config.yaml
positions: "learned"
beta1: 0.95
max_seq_len: 1024
Each number is 128 + 32 x the weight over its row's rms, rounded and kept within 0 to 255. Layers, rows and columns count from 0. Numbers have three digits each. The size before them is the row's rms in percent of the matrix's.

# layer 3 attention key, 96x96, rms 0.0867, rows 16-56, columns 0-95
109:141087146129131136184139123135093066096119096075059115141108139155141145105098144163090130156156114137107110184156184088098117123179154198141130167110100137138113133169130146110122140115095120163085127111105136129110109161084255147065125151125136065128085140119099153110140130173159088130
096:095117148158143154104102104125075200151067137175142103110135109148110166128160148108190118088119136095124132136125122142194175157093188146143098098166140096128118223120104084142201110101083155090095120071138111072137081191094138154133113095150141178110139116126127115160137110092098137161
093:113127149103143095148113130131148152117140161154087119089143120196140130114106147059140083087157137158137120074154133130156072175129120104101103128134147155141132151157179148148131093096215162138096052071125088156148058087143148116218124120126128128118175170123110113193101121072118156163
127:099174122148098148074121133139153135100106117133153137107118147070115113134133145177055150180101096091156149132079111142072158098146130116137130157134109082136159127077105175109092160147052094113144179155085120143103211143126053121084164113165102086167127154129167161067161146164160133107
079:125089094119098086152145076130167194149088175220138100090150149134108153134154112136104135100099173155125187124176135157158129135103191115147134082207082113092128157099110142070125134109092109106130187116151133069139095119131115110118136139122108127158149072104182051157088120107133139109
093:133149129162125135100091112110107172082094114121137128166177125074143136123136070118157089095145067153173079143072115171153162117119146144157161138122212151149108093129149081172120150136102086088184099163167169138122146125157031112101065156178121189128116097149161130116134124151106107109
104:113130167110145162118120158114055083105113107064112181118096141126104178124116178167104142189106145095117110154122134115119110142156151175111124173105128068118130178173131146102156066144107149135104169118052092112125133143125244116168183118106120104116066104145113171116151141167102142123
095:132110152155133098139096132148164193098078111128094117107128193145134125104104131094136087087137109186160180177107160203106105155147139123152130137092095131122097080168110104168102196104140136148175116157104107157107082143118028102116126192139102114158129070149143091124135075129123173167
092:083127125126137109122127174127141175088119147145113183116092146094109143125132145098132185106108147114116131060118122110190065102119168092102134072142084082144139144118132181118104093169106129098103171175130071111145155120177108094213202074106128165139154129158150137162143079078085170143
110:104158176110132146104109139120126222115142120136122173090148168140101160135122174122075106174165141110130181100137123170135073166111129104078086167108086087122135157120174163160166093108106147119086143086055082125151103175106073095194184111116138078104112161096102137139124141117099165154
093:118112133110120083111161147135199116173151153154135137096121186111152104072133121153144158124145121153099170105127102112118095133158181037140140118057047163105132054070078118150096197110116098150119147193134136134103121162103115165135112155143130077163142149150165092159134108128165165130
110:136139188112133160122090160102046143081136105090104188148134156138113172143118152123090114194129124102134104145137145139133096161120116205111127180106169081141118134179186168114153064134101135123087168114047105125129120132138176094172171121095133089092066118127101173115120134143068118120
115:110179123147096157074118130132140123097127110128147130106117154068122125132118138175048139206104104104159152142082117151072155096143114136132136168135119088137152118088115172110098162146056092116154182144082123148107206138129062118063156133150104078158109149123150155057165153172159135104
108:123148077156096153096136121138132096128127112117170122137107126074129124106121114197101153184095110110132136147097120126080180080152111144157135144131131119126139102086089119112122187155039074116154179156140156128115215150114086139017125141147114106152106133134155145064173147173168112099
100:086166164080146136081120155122108115128162141117111162072100145163109161118110178116105125175121141075112116106149102120118087158153125123067110142116115079124142199151132160121145027131132152130086121067070087109148115143134217096211170089106139097120117154135102144148119164098120157152
108:174087132129142138191117124107065113136124117124121103137143107181151139143119100083199087073145162146125111138164146132182131152115109161135126111146166179120111131183159073137193110105205147142110069094177140129139057101123199135150083153094140164089127104115070098172107117099112113148
093:118131142188164122158105101134092045124124156108123055097157162175129119153118104143126111128143089161095109089146118052145144113178210153109160155067155120121147134171118128108142114143145139095155121104146128116085075098156215167120139142098134100147145124153121140172028141117127104093
081:127119184115141138103127162134125132179136118058154227135148130172104221083159166134148042145126130095100133123141153141111102168089119113067126118133070095146086129107161103148130134138057145165136154103105126095090177189130136118132111111114104103125109146086080131133187103107118149100
093:083093102096091098159152100142090108122183124133084022119102146115127092105074131129156172130081124120190121175122107176121147084158152111181140160122113159122235149173109121113105170125160160131095113123131128101102126089153177160072148113115159087148145108154151133143081138154139097104
091:088122122100138058130207121150188126164155142047123114142116124108091186149149101162113132162096096109078108143101114088080143099159158148097126188092084121155149153110131133119143155152068170123162139168115184076102121121160185159156111156066132149156093106123157132149135188121107083122
117:151132165186109155126058102125069045102063139135151123095136166176190063152113118126092156118106173155125157080119126111164130154136174149116189126134196135062105141160118173150147094130192093117117100099138086156143116109126154144109154139172097078143113132124110136138082119168123149096
078:117099139152144185143195103152121127160140086104123195113183133110135111135129141114144085135202104112135149095162157093183142166112140130045125099100120129166151136154137154103134139125089104133113143101187106136074215172121159093132110117106130092043183129108113132096091177105151120079
104:180130156182115186129045115105055088092080125170137129101140151167179063125112142103124139101138165160169154091141138147175117146120135125152166085149187137078109119155115145133127087114209092133094109084151073185146130124116111117104152119193110101113148146139101132111096081153142160112
134:179122170179110189132048108091049080102082124155131131105127127166176072131115133111128148103126172153163156095141135158170122149130135131155179075154171132065114133150119135128131079111220097139092111089139080183137140124108121126098149128196110106112150136143103139117104083169137151107
109:133175124161143176132105130151102096134106124181116163086196160133142107175122104121126086104184080154108131070166157040180141173116145157055150133068153078144125124148143140108160101131081092087132154118199126107087098140146181116152129136104110104116137140129087125155088185105108097103
076:188157111107114119077103149123144142083089168145148167133123103110101109160107093170100125119155145171147100111111063097139142091101131166111140161130151120125024128094114155087152159109088048142132139199091148126192062137139107172157139127141124131158047137182138105083127118138130128161
082:099131134166147111137122100148098040130127158125147128111145126172113116157125092185115127146125122157088096085140106053155182118159186155127170179079144130121098152144158158131166154141113114117148129124145130072111070124130222185129125111104142116139114131145119131159022126121130102044
090:140172152184159193121131133122147101108084117151161186101164131125150148160174152129126088122203111121071133072158157034144115217130121141059131136100168117159067105130166146121143110136084085104138155108172119110105111160075147107172114136116093132086152137096114141141105141101114132092
085:230122096106170167117121159052097175083124123062116076141138128096132190115114166127126087141165094168201126136089097150136118087138135148121076072171202136132141082148123106066092120094156152146108122124099118137145117130147079115131131145126135116076111125118147131105165150145167164161
133:176121165179109186133052106091049085099082124153136129114130127165181073130115133109127146104122170148167154093143134159171125149128130128162180074154179135070110129147116135128131080115218091137089113091138082178144141126111119126097150124198109104109150139148106141117106073170140156112
095:113106153171149092156121100135116025131115166085132080125146142168122122139117063151113137145090120131076110088141097067119148104189211155125160158065132149117134154138120145122161112159157109111147126130105149111085090103166237181145120167108135127141136122141155132147051135120130124097
127:129175144157148154105127157173143068103115119101141188093126125155131132140126159161115113123123115136123124065127158048168111171128160163053156192094114078150090145142171165117152139121050082125141146152138116085107074152144199178126143083107088093163093134123093117136097169104095102095
080:094094129081126063124195124134193184162162107055135108170072062122097196119165163124147135146079128082117113191129153173069122120150081116150116124150069132157146153099118076137119146147100192137162132139084163106122170141104101132126125130115133161136136109101147154156187114141122106134
100:173153125112133211092105152107088181100102123188149198158166129091128159144115097135125084129177105166172130089124088147180143112093088114149114101149140098138081098112154112092133124098090046156078162170164143117151146157148075109141107114149132161089119134160114136065198112127139166135
124:151119106102133138140123121075112156070125150104118044173098120084111137093113122140138153140098126134206117151094060183111110046167133107218111136157148173099176107117117106093103150100171113148092120154073140134162115101143091165131129151160149143140138125158185134071148099147155152176
081:093086156112109066116150110133165113147146129051152111172062067130098182109149152130142171145045155104111118163142137168059132116146120113145160157142054141138107166106117085157136159156109158135163164155055126058113183149090151167099123124121123141141132102113165165122155097156117117114
098:121114129174157120179113105114133115126120123161116107118183148170137095214136052117120096109173087140064119094175154074134110155176143146099127101075153125111134120141121139098152041166164125092145140102188169128097084104135146105171110189117121160098179132138113121175065154108120125092
126:072122096139069062132136084192172097156139110153147143108092126191169082150128115126103141126080161093076161125136210117107143195112093183081142144131151152121104159158119169168159152171132132105172078082135107125177142144089135096094136124126100097159108131091147116189098154117097131105
085:129121111185143113126105123134101046108107181132135091094150151161130078157109094145093142134135124174090118091126090040141154094173215171109146155082169144108111128149107180113146121130145128098156105115125133125132051095147190155129147155106141091158108148153136104157021141117134121126
113:115121130176126098136121097141125028119099168088140073100127153162137091140123100154083158140078141151083130090110106061109144106174211170111158179091144143102137146145108176149155137149151147112160102124108125135125075083150215170130145154115112088176100129127149117155057153137108114106
099:139191156182164152120119175164154108149113119106132218081141112143112163124134145154103089115156120139082124102140175042140101164113143150046124174088102058151086127119137125111167122123058119107182153148102126128102089150150160132156143124120101109150069142115083113159143168091090090128
# layer 3 attention query, 96x96, rms 0.093, rows 17-56, columns 0-95
103:119159144222118095096076088143117151139090127189145104032165127098177097098161108152135119123124169102094180106137155181165075140089122109145138147151153148125130137118120141169132080074137186139195155110080141130122114119064092139092130171130137189140135144085090128136112123165106116128
100:177102200138134146168136171142118107129166151124098152129156155117161089067091107167130097193108165107118123107137176097142062160168142166134152135117092125126159107143144139078133082070120134099149166118143130134086059108106183211086113163075117133112042122105092104115134140150151115134
135:163097097112109119155148083123192065074094094145134108103100101164112161157146162119100127074150129128122160153179091130111180125100085110137091123151148155100095115101049159158133132168150141155138093093113091156155154140094133077163149132130082156133183058162179098153153071072083117143
077:119147105143125057102093140109126133150063110153165080123130142120247166115103103098124082168133120139098142119116120153117119104150131120145174114140204166119124116097117064130167097129151142121195127073058176144141135123107105181064142135130187151134130129094105178138139090180135110127
096:130109147171216177144104073108125149178113099067119111178153120110125172158184122163148100097067123086146151105086155182161173165136111122212086124168129069106141117138124125133181120167132105125108158145152133082136155142125089105161151113133099115116122088125106119167159142101124180060
109:115152109143079128116160157134138131062196143162144129081068115185079119149103145102150140085180106132108128108172149106075122114087095149062094121148061181154136146099144149116097166094097103119111096114169135142106100157105117114151120162144129135203187180107135095132102139086088088188
095:124118140116150099135139120128125114153120146116181166158169113161164088155110108123163129111091187053156160094102108128130149194173092113180155167159160132117105076097134080076195139158146070091156153123146143099166095065107138159055128106122102157101103103132152112169121134120137147040
104:148122091132111095144128186161136118128181104123124115087121114140171176100096116125124117148156108160070109109154191123170106089119163115106077134175120196128158134144165088108104167042118119105160110075156170111124082149113131197083106140143164189145110140037105113127102123115117078162
109:129132154135066117131150188169151098066136095166149159064124097135121098111099145142145127149129177113117111154159150103096097167114091110122112179127107174144114107129123126112117136086104143050186156105106117148102068093040149176122182152083114166177092118099119106175127095125079074099
091:093127122050119143127166173091139097171106171140186187174153134070117164141106110096099125179097202104102118116114088122147149083067143091158208100170182163119103109159185094112142087103147126104109109137125144124154145085137163160116113082124152161086098127113127111135154109160114105082
108:119129102139077135139169172170140137064183144125133133128062095191090109143104161125152121110123088125147106120158167089079128143122077156066054134126054146153137125096132157106126185105077121083114120117159120123104099142077097139177157133125119137211153164105116094174119118078094112168
121:160101094112100119152164083129182079065102100139138106121098112164103158163150157126103125080143114130142147156164063115088186135112075120116092132132131125117101122084043156144146152198134137153139100110126085147152157133106122073164156127116083135145182063178189110157153088077086140144
131:132123091116134135124129071099154124117078115140145107121138129116087156174167142097101138081140111149151150157129043154126195108089102095132106107129172100111096135121071132177145147196149142191132089147101104155167188146169094030171136120148111114113180087194175137126142116102110151152
107:138153126145096140150167175170141110057186112171134122057099124173089136104095133136116091136181128122098127139174187102087091113080105171075108147133065168144138145095150163111083140062092137137153115082141146162094089128072163138128121153100126151171146165080116099109128123115102083187
100:128165159147147138113107085126062212169141150102105120164186195074160076109134098149151126139107139139171141102066117143129092157136148181098180139086122061150156114158168107125158105130113130120122173184148112113137108117156101169125112147111154106134078168138079146121081196181165148117
102:127146106185107134100051136090111103136126140137113141097122141133188039132184140150154205119139053084134106110140154152155164134150174143165054116114155167107149161157134139164150104085176096127128110100195103115084158154101146107079100113152133123077171147126137125070154131141148130094
076:176138177119141154106195127165143114032100128088134089118148114109088090110113158145110096167122138151159139122093075060119111120159140163082151128114133098160137127111143159147045152103092142170108105144113102215143114121157135176179178061104090100159140159138128140146124129116071143154
090:146110127122121082164068137095129138109123194125118139090114079114176204119125120128146202117214087099062172109115112163122181124135145121139054105165160154114121150171113147149157100088149146093093130091122162111124150168134119060102132164139176127112104083070148132099125146110166145098
084:169087124098127134183103133113185077062120146162168105023120069132100134160122143123145135095140124090146189064207155121130160116090100118132090135177142132096149142139108141111062143107143147096121093080134122172145081129113130117119168125174089126134148140142143076159124096072106089131
115:124139135148146130113089109089091119156123142089105125138204161118173050138167132171135177083095104142171082142100142139144097055184224140159153095106129161117143181108181080133175075129173126151105105150174152129094135129153166133140097137144123115115138176120136140094143152190137129085
079:127138158144109139088105169125123134084112158113157133156077135164140130037130097143176136203103108116096113051112073117133127206196161183098081140082133145140117123116133126158147167095097064127113152106124101139102153168121142152079106070101129137121142127133111133124169097115116211157
096:101158132167138133089105121104061148179137126090088134194184179110171074112167126159129151125106107153151064159069129141149091093177209142145150103089121145140130155115174090143192086129145107160113136163164149098098155130157146139134085134115150112117124166111125168073134164202151148104
121:103164130165145132098105123100054161168134147100087123169188176099165084122162120158132152136103105146155075141060115150133095080183225139142142112100123137149151158126178084136177095119145117155105136161159160115094156123169147135121087132113147108129120178118120162075129174211158140103
109:117154116183103155076060158130121101141115151122172150144132166167167041089187105155144140164093062115135061104137133131168125162170181147138096128058146144122103139142138120174153146136131085123183131123162078114071169140102151154088112091120113153071160130137109134101154088129089162106
076:092130084123144160143141097151126124151147064154122132147126142120084159181182096114090108154110123121139146093166229158169125124114127053118149177099115081129129118150142105099145132131118083141196129159130127081112168095192122156071065165157089154108132117136144137126137133152056054157
090:137143106164100125084068130126111103130100144152099144062124115136162083134161108164155200135122033083151132096151160137160158093193179140154035148089136149116145184171106150135134094096166100134144111124188110124083167139148163127069095127147106115104156143126168130089163134138108124108
085:112150171187108149076099160131116104157099139105146133132099189163136017096152107131164115161056098132166048131138121090131094159132158163127129110064113115128121160105126109144102122158116091146163134145137078126087156132132160194141119092130091142104148173177101132128171100124061171129
077:110149131164156161089091103104124162139189061123122113151109140110086130139146177075121095133140155118127183073130152175151136180100064130096173105193115107136101137097127143129129171070088065187158142162108137115126128193121046166115076159155147130150125117096098143107149125156138101175
119:109168130166137130094106116101053163172137145098083126174185171097168089122158113161132153135101110149155080145059111148130094078180219146141151114097119130145150161117176085129181093123142119159107135161166158115095156120165146138119090136113146107132121175110122164078126177209156137100
106:139134100166112138134063108088113114133127147176099116057130121110167085139163121170170189135139062091155141084157145149163170128148160137152052135125156159102184181151124120133160095072179123127114101090197105147102146138143151108057098111146112115079175160109126104084152158144155122093
127:140145152155148152101120159131138086128064157097152141126184165131121072136186126133117128152110062099118108076132147114165119117135206140121083151084129126111138152136164152139125112107132101177154100148150083146050216133185157162130093098144071164103149152140136123089160113109033144118
089:148100156076133082161195141133166130070121146119136112100128098112090165146048155103118106105151187159109186137123084095059127094082090121113170129174104116143148118091127150107055129148119188111094119137090137175174073103121117122176185135134130127193095134155138115172096143103143110141
104:112156094141122177093131108166118148155133101172123119166094142137094182107147088109106061229093122119130117080136142158177139187137098104087127189123138064147116114149107146122148191108065096150207180139139115108135179118147088162074093128102109143093141095117090137134137108128105143157
108:127125112130155131149114091114117158162172088167086115113104102068102245146135115083130104155155146117099176109144157190141172161076049098115120147200145083125136123150090135095154140074120124164159146128114163109154151136153070099099091187142142128120121094084111118123132154128187113151
087:152117151076141082152182126128145129065085172118088095099160092083120165161071138111118130131145145133109158127119069088100114069115133113100156146185114109135155167081139160088073074119143209138059098132128139191153120079166144119185170127129112124190113149131128115166115167129125105129
102:105135098174078151086067139126115114170158096146152167116087157156181041097144106157197160139095086134159100140148121126154174166148132145168103093104154153121143152147106100179156149158141104089147133106190066116128135147085162122054107099118133122060157142134089121094154113135179143100
118:144103140092109083113163130119131101136124128097151154117193129138166066145091133169128169061100153137146103191115114086099080050152179153170169113111117193110117156071163108117137066172169159109092111162134140151131068111104193132202152137137121116156099151138163131144137128145125138082
091:117148107160107145121057110083107099149134103145110144117136143152182057158180128157147211085127060103153113125148185150162147093168167137175081113096139174098143170158151103135179102110175087128140100132191139089087132144118153120083082133164126111088171153127163140078150132155135123089
117:137119126135148135142073114072118099135121136111120118092188120133176058160173144158156197048135087114165123125147173137140128056153179141174116087130139178091149183130158089124148067115190129125100081122179150131110105146141174103129109146179114104105163175129156117094137140157146103082
091:120143126154150161108138160149144093104108156090188130157173181151079019155179139117138104112105116129158095124128183104143102123103152152120138119089126110132109106155165135155065172153137089146166089160115061118074159093132154164093114088125083155121155150183142128110128101103031123120
# layer 3 attention value, 96x96, rms 0.0523, rows 0-31, columns 0-95
121:130161164129002144123082072143121136127131146141132082120115178111150145127084106117150090124115122129197098118128119180114154150122157156149194118088142132132169174165118120158157137191089134067127166103151032135076183105119127139086130112092126134092147117114101142166128118129118171128
113:044136130110143179095119136124125139131136060175145141049108098139133072192092157097116077140157182131085129117126126121133113157146108132099091127139100132141109168092098141116096060132199176127189105076117099130145145074167122180152141123164129124173160170148128168109101122137107160182
147:132073140105165105099181143116120123153120109097204185191109162187139150111177095156125063153091075126059113225113136125120121112150161093161115141127155192118110104102133098117099100091168133166175135161106171134097105126096127146099139102148120113121080122098162157120144118142108176083
121:107115138105131062116148149189132121155126153077140103219187153154098190082159100164134140139084135111060120195130091146123141120131162125148125101125162096120075133144140094157168155147094142100120164151132180118116134178089127156084151066094147169098050089118128136136147108132103140077
115:083135099117148154130084092085110129132131115177144192111130113131116116187134138136118033142122157105100122048102186120118117091121119109122090171112125187131177119109166131131170082092151115114148112078168128141137138046140133137206099181136104159186178141111153137136148143114099115188
110:210122142120138137138113147155139108103151069143097043145105175074168055175114132149133193126172117139087155178138125117138130114101077177077142118183129117125117066141119141159142168146104143142108156132147138119202103128103127061119159116097151109129133099102081103154142123138160160059
140:187089110091084076152159125110136120134115177108160123198078177156166152069139032142123166144108056170075071210145129140079139128092148158162160088159152123115087117104115128098097142159140096168143126170129130126123121156108127115118123140109130115100079115062133129135148125137134163112
112:105124136130163076084169178123131136142131150122118163157152088166091140085182129142100141129119169115094180199120139129112123116127157082129078157145120097127093110105140135139111077027145142175166134140113218086149104145070145148097129158163126130115095139213156114086132136155105074109
166:150105151122180150061177147137124122139126079087140149129174112107109142205193206114162078153120123094125160131120085112173149125180135092095127169112136135131214071134132115146117172123110134081097135158138146105118109138113116104103152076131132105132115113174125116162099124126151141014
142:088160163089002116112130122109128138129154185166150122076139163155132163137039098102143093129123110139149079127143098193079144173087153135118161099119128124133134167122103132097086068145144152079104125123135072099086154134106126153129158131129136111131119152146125129178110125138117215175
105:139151138145099136165106133158142131092132132097099045118205124133127144096061102124125211101152146134182123069142100137154122187147120146121190067148134079129081156134134145098144180173091111075047112161090172153121144177140136103121129116097141149080124132157109099123123119132180111159
082:057136119136083154130131158127123129114171069088167151121121127204069167098053141098140037134097142105192111149114128159163101154130101036130177128086179172127107118201131104115118110121122109081155135155104161107100140140121132131095158136121112135101134124167169147096122120111131161162
158:129092129135195101141126139150132114128123119146111131159157112170117159085147101153108118112153182120064170186129185128169114096118134086131089140135108141119073075108159114174153106017132146205170112112126234114144097126064156119139106181126131148116123123145115105121159121150131081123
101:084140151141075078141153197190136135111126117105074064088224137139091119115060132147114066143114126128163120220129092143109134179195120159111109139103134074133096158173109142178142128146168156154127141109116174099129123126078119136138148151118144128099093119175123108137098144157123140096
114:147147129140111116143138076123123131141131221132149142117083137126099130175159147126155153140099077122122105061146085128080143093128140161144112134102105164139172152146112120116135140200154144093089142129146016162122137135183119157144144019114129151178142121066137143145092124081079151142
122:143098170138181172136137125090116135138140092138138175049130123140124109216133196088138038115126107104158128043108138127146108127141119114098116175107098181129184118123137124093073090123207132118143117127116116148119108087192130138177163125166112117200147133163150143129095127122111150131
126:107130108126183162148182143122134138143117149076138114124135113120122122093137155108131161117092097135134117071120029102156132148171153137145159079136125082131124169127094132069102172226136118100111121165096101163117147186229115176068144063138138138123097133154154159094091112113130147122
129:093088078108217163149206202083131124151131137129162141133114083144111118072134102138122167146114123148074108133117079086174125105147131079131104076158135107116097132080101116053094136113161144162123096165097202129143132176184119150100126086151148108121104159167154140103137125118153164162
149:144123182146121081103069079157127123127133139115122161168149160157118169149213140165146073103123110100124160135130168162091115159142146112143120172084113183124118069135170103219174102104119109101136160122142151130107091141030141133166141108117111166154115097094112112178146117140093090069
094:064119122106123129095108105112122123106122093175161195118107165091167062160128111081121114162148077152015094183114173096178151154099105172129156162150149162126116143077162117144130138132095108129157085171152137164106109074173109107152118115151118118232132114113135151118129123119134128126
137:125109096104185174133190173111134123128116080141118126123141074104124138080097107112106154137164190136105147182125099091215136088099126079120104106156123102124115124112102123115116122034113180203146099149109192084139139143129132113080076167147158108059134148172128122093140128149169105125
085:191106150176125100172129144190134131164102208130109011127124173121137082072103075119147144137112070146118153157147126146103148120108149121118127111141135090122225118118102150178166127134109139159101155107114094137093085142103142073137136133101129108098136128098103074192150144138153160127
092:149152116122143130089128155140140131082133118148108122145202101101138113216175151129070130138186160104135153137124069144181099135134108193052129101186148102125053146150140170091095114123177137132139137110107197093188140093104141127128131141133157179120127114092128138074076137151113102079
081:173143069093151133150189099171123130144127135082111131161145049118118109088151163201135195075081177121232140153149108124055093123131112143132086157099136125126128147143124134115182131098147110150138151132096117144142174135102138135132122066122113114063130146129126120122155131118183068169
091:120082125130127136083077173151129116121164068119092060195058151107163092085150130122130135133167133121121184206147149138174117086145098122102141105145127150124125040116159091169079151098134157167147139126111154161200140124105130071092174069118134098147123117138095126107149092143118136089
083:170057126128185147149145128169122129151134154056114093163165103178111127111075178098145076091089134120197154137130107162113096111172149160143103129096144132116111122147089124086105091057237161177176149106068138146112147132168150154111141149144135164097118104086131132120117114120161138134
109:071153091104121159119110090089120125149112123118157185101140108161126214170119162138137064125134174128148072000122148120184135186141141051141150112104116126131077140115130125059152136128123116074112103149145137120104168134164112186153113149148117142138112142130133155119118118112127149182
084:074150163167143119121178168115131140092137134109148177111156121197089152156072148121112049134099090127195074147127144131119120151130127134169110149099166158131106166181095104112127109132132146109121155180103148090039104055139128172056117173136107111085165108107166128080103152123145147129
154:081161137100054149086135138144129137132146111181106106055134112108134118138063146075123125128175206136158149169144131167127137123056114119103096148118075097130128153147092132170130081057129210168187117077125076091127150113103123133101119193145143104102159154151105118119109137142118132164
110:121119158110186141090170156067125135117141070158148189101133084130150101185117153112123109135159142113130164150106151096149137152098095117091087183143111136128147088084119127097087079045132122159147088162110198091113106075129137126122098195183124096142165156214158126094123159143135111135
114:073135181125059172061163176088124142151145152173148156078105086126099080179112146128172147148130089116160138112148078138131162159137103097137112151094097159142173139101096107102103115108119150061076146167114090097108125129137120168096141032156140094118174158168122133162088131126086161137
101:068148073103118107125121083127137128121110097115130187138167106125154127076183113124110173113140151146134110141089139123145098165109148178147170109153142093132057174104165145116096135145078094172153069138116179205146171136176109130133081094138114157130125140070147177058129139131177065168
# layer 3 attention output (transposed), 96x96, rms 0.0568, rows 0-31, columns 0-95
115:127143142126143117112088137101013130153113134119135070143133057114201101096102129184135144068171158149121195193109124118091088153119129138130152135182113150164133160113173120136110142129117125090130137153124131118119065116113147083164147204117156116126130138176115129098141129131068148051
142:156148101092130088044218123155130131122097112148110087083032084158105152148154143164093193155102104114139114098131136136119146061121158119084149158097137155109153199183168056146173140104087133150135139174127142143122118136132095103123135098153134127155155122101085134077138130148167134132
162:095103156142106143163150179104123053099227107100143136145147189187157136173168084114074085098103132101164121072109119136113150110201075144144160099138119093159141062077107138097131105166134147152147137101107103114147138158130159117115102079145103115149118111111163106174113170159090170140
138:115094146113105195157125172084105144117211125105106136192158142142146123114145100111127088131132177167167117144100133112127138205142112113162116123172120114136110062033077181145142108129129127149119098083106100092162158124122193064092110146140086114091125083146130116181099149162086151128
142:131166132153173136101184077230155130137146143119100120078106060168176102120114109129077157138151100073146138161091111156102146102166129114114172127106148125132117101079184034128105106080074116089137123159157161130114131139161127113135152120109139150103155176063138159088143130134134179155
117:127132081137143116138089138035133094113063179185116181122146157075090182152112148117164133176128102130120169060162146117124080205098175125209139153161096141147106136127097144104080126147180094138135135060111095155120164140164115170142128168100140125149114094102108142127112135139126106109
169:102100124187099169203088144055123096082182121098144116169134212112131155119131120128144083061128117140138125102183103128129113114130073161150112088148102127144149078113115145091061129159174128142143096087118139095129164163116149173139102149173142120146107109152182091167124178138060117110
123:162119155101094125083147145195163143061231091127125175084145163164100114135148116093112117188086145091143107076138126157166157102135099142136129135092129136112113098105091112163198119114138141134115158136127082090133186134135156122055100063172114146094119097104113123138108155119163152193
189:099126136059135081119105189108132111188117132137121172161181106126127102185169111116120125195115147133160125131031135109125167191183164099173156142145164091131112115128097190109162098149130119110120179087119051160147095115142105104110131102073087101126124114141107132178114130144163081127
157:121139117112085101061121174069114128118143082134139072107105091092177100106176125212118146048142129135141163125169111142100111099096133150104145128139105161140155218166174081133088168128106129118147133181104106094097098130121130109126114163171148087122153149201123105102154178141095121080
117:112109092140110141207073113080141159142053129138158159164153162055081134114116159110179108085154145188069122190168146102144110171061135122100052129132117162126127178192086177135129161127164104138100111117148178147123127101104166156153131153138114103130146118167124124143137112103132096118
075:106065144108134090115115164112132127204138093103117114110205128097143048145168115157058064078117092145094119131122117139102159157144103116107073153130105130219084144158138134123142104076111194121124167146129135105139105142156170095135102153137089112142200142145133096147142085133151178128
150:145125139156131154130141072187196080062220129139125176078171151154122150149129127098101132149114109090123133092176126150133133107129098114161111135104114148101109078081101098155140111101143127106107104154133111098123195124159186127067118094153132184091103097071128120119113122117142189212
110:142104142044141089044108133099124209139137069166116144137129116105128115092155165171140134205089169148113161074143133101118121182117116104111094153170090168139115165145112128190139132155111123078125113176104097136092104090147134078085114150173100104136166101146065127105129156118161149159
124:102147132111139139137148171098109139190101148104130074178095106165158121105137104171168124118145177153172118169059145112119103173132172139125160126151154064081139123095151156128149120150067130161174117098137128151136089105097044104171154156079144090121119159175131157121123119182081078053
135:129165135088155051088184135144130092165062127148135134115105094164148121162155095149123142138116119111153140104081161107118136136161149096125185136106165082141142179184147110124168137147052123128141173142149099185097045097144046085173131077080137106133138166123113138101136128152183131143
152:128079105105085140153154184077085155168078112113129126210079178128082145124148125111159100133115159195150060157097147084154151154103151132078099113133153108129147148169095206127156135151120132189131126083137151149150100119086103122179140099129089098162125109176133109173126112135148066089
150:133067095138065154132182162113168112125142098108128153147077204136066166151166123097097090136094114158147048110146124112160170080105137155098094094095147132099140150158086173108123126121156128206147107079127141126153166161114129173130116056176093132147118107130159105175128135116175091139
184:120184181109177142154103117142155112126181153118146134120215081161185091129124106138135138128145131084125189124105153145099104178177090110161169138143126092130101061038141115143160129141105133071097140168124091118129117091131140066070112158074140135088129142112119168125115121160076178149
087:117166149142134112154131143120127118152113116147139108118043109146112108172122141131079214116161101091134084124058110195102161106198145130114147076106173141159137109126146096054050092107092094144153125068179094140163088146126174151120120165102090150137150124088168101162123120130107139151
156:159070104130077124103138112151130109084166100146113173108107188115068182159143138100106112171098111143111089101176110122164162060085146132127086143082118159104126147186102151137130113091182120159137116115112119111130196147144171187121125073181112173139103083120139089159131115078195119170
080:130101104173145087102106120063161086089156138141150148137135177109155155080148173158171130125136127166159188107150119143095067144119120156172087123136063183071118132109115147149061158179163098100152058193096137125095136118143121184109173135122167133118086149133095147099124139086091118082
102:127160089076126160147104121130113180081079125151091127114110184106080183154102112104155101197112185128115103158111139057166142162113173094109154182156142095150098114168102127156212109138122093147149147065141141159079163092157092090137072118136103096139144104139116134121116168163141141181
072:137123157127144114145111099185112176160064171068127109131161156142095165098092144062168072139117152116102156137178164117173090097086100151112105141116133160083175129077132102153185161122173141097094141203079172061145158156130088150168125105141138105163144146137091151104145120115131116072
087:148142120138151121123155155095092045095110184173137166076169154153090154173105137130094116118103107126128145072163182139104121143113158156163133122157157135199075094083059115111142092139207141170116174080114050119175121151148117140105124145120137140124136071072104174135102127128116117117
085:141128115128160083134183089131086074094113139128136116130159193163142225148168119132138052108108183144155127121182170063134136106116099109132116145107100095114138141143086111215197141172106140147117131166099132120098106095143107067173138074146167140168105148129124097096101164138135143137
104:105138115109096185153161126180150156133155104109082116149124043137147073139146056100094155097151111160102102232089116107126169090154142099059149127108165121152143156150133121126145135079074139142070134124138183154148107113117167087120109133126096138106157156135159108161147058151173121160
076:128079133105118083112077145124136155189134061107138082141136156074127133166193120142078128124118154130100110100118101159131121094195073129114123156108037112134119180198184144164167115131077157109121139140139121138078066133128171124142103109143098137159134161189124091124126113112146201106
175:175141131092117084007126102156102144091145112171121119064097089106106148120128148182111171158117117119113162098180119140126120058085156135128125180099111181116126210172166062167128128084130141108140140184106100104100146138149123142103130120165167148123128106130076120082134124109164134151
125:163138122100114069083117114194153112117140105138129170067126140124094137171158115105087136170085085076116128065149108170143176037154114124137138142060122156119130161190152099116146122098148121120122175147127093124102146153152133174118094059145125167136145149096133101143143141084211144180
138:132145123054122049071110204107126123190121109128154098108131085118140100145197116174100149120097127150132143121077147147112131091138159165097150132113141108081118189151150143136190147127130143188136179129102057133155094127085085145093093116108105102134133148192119144159147122135169081072
119:131163141162120194192132082172103180103075129093170099144076140148051152132066152081138132088144133106100065195147111123178154073131114116054098108111205150158149115153124122100138113109154131103133116119182201122134129141104147139154135128160109129131143108110169132123150118118080119155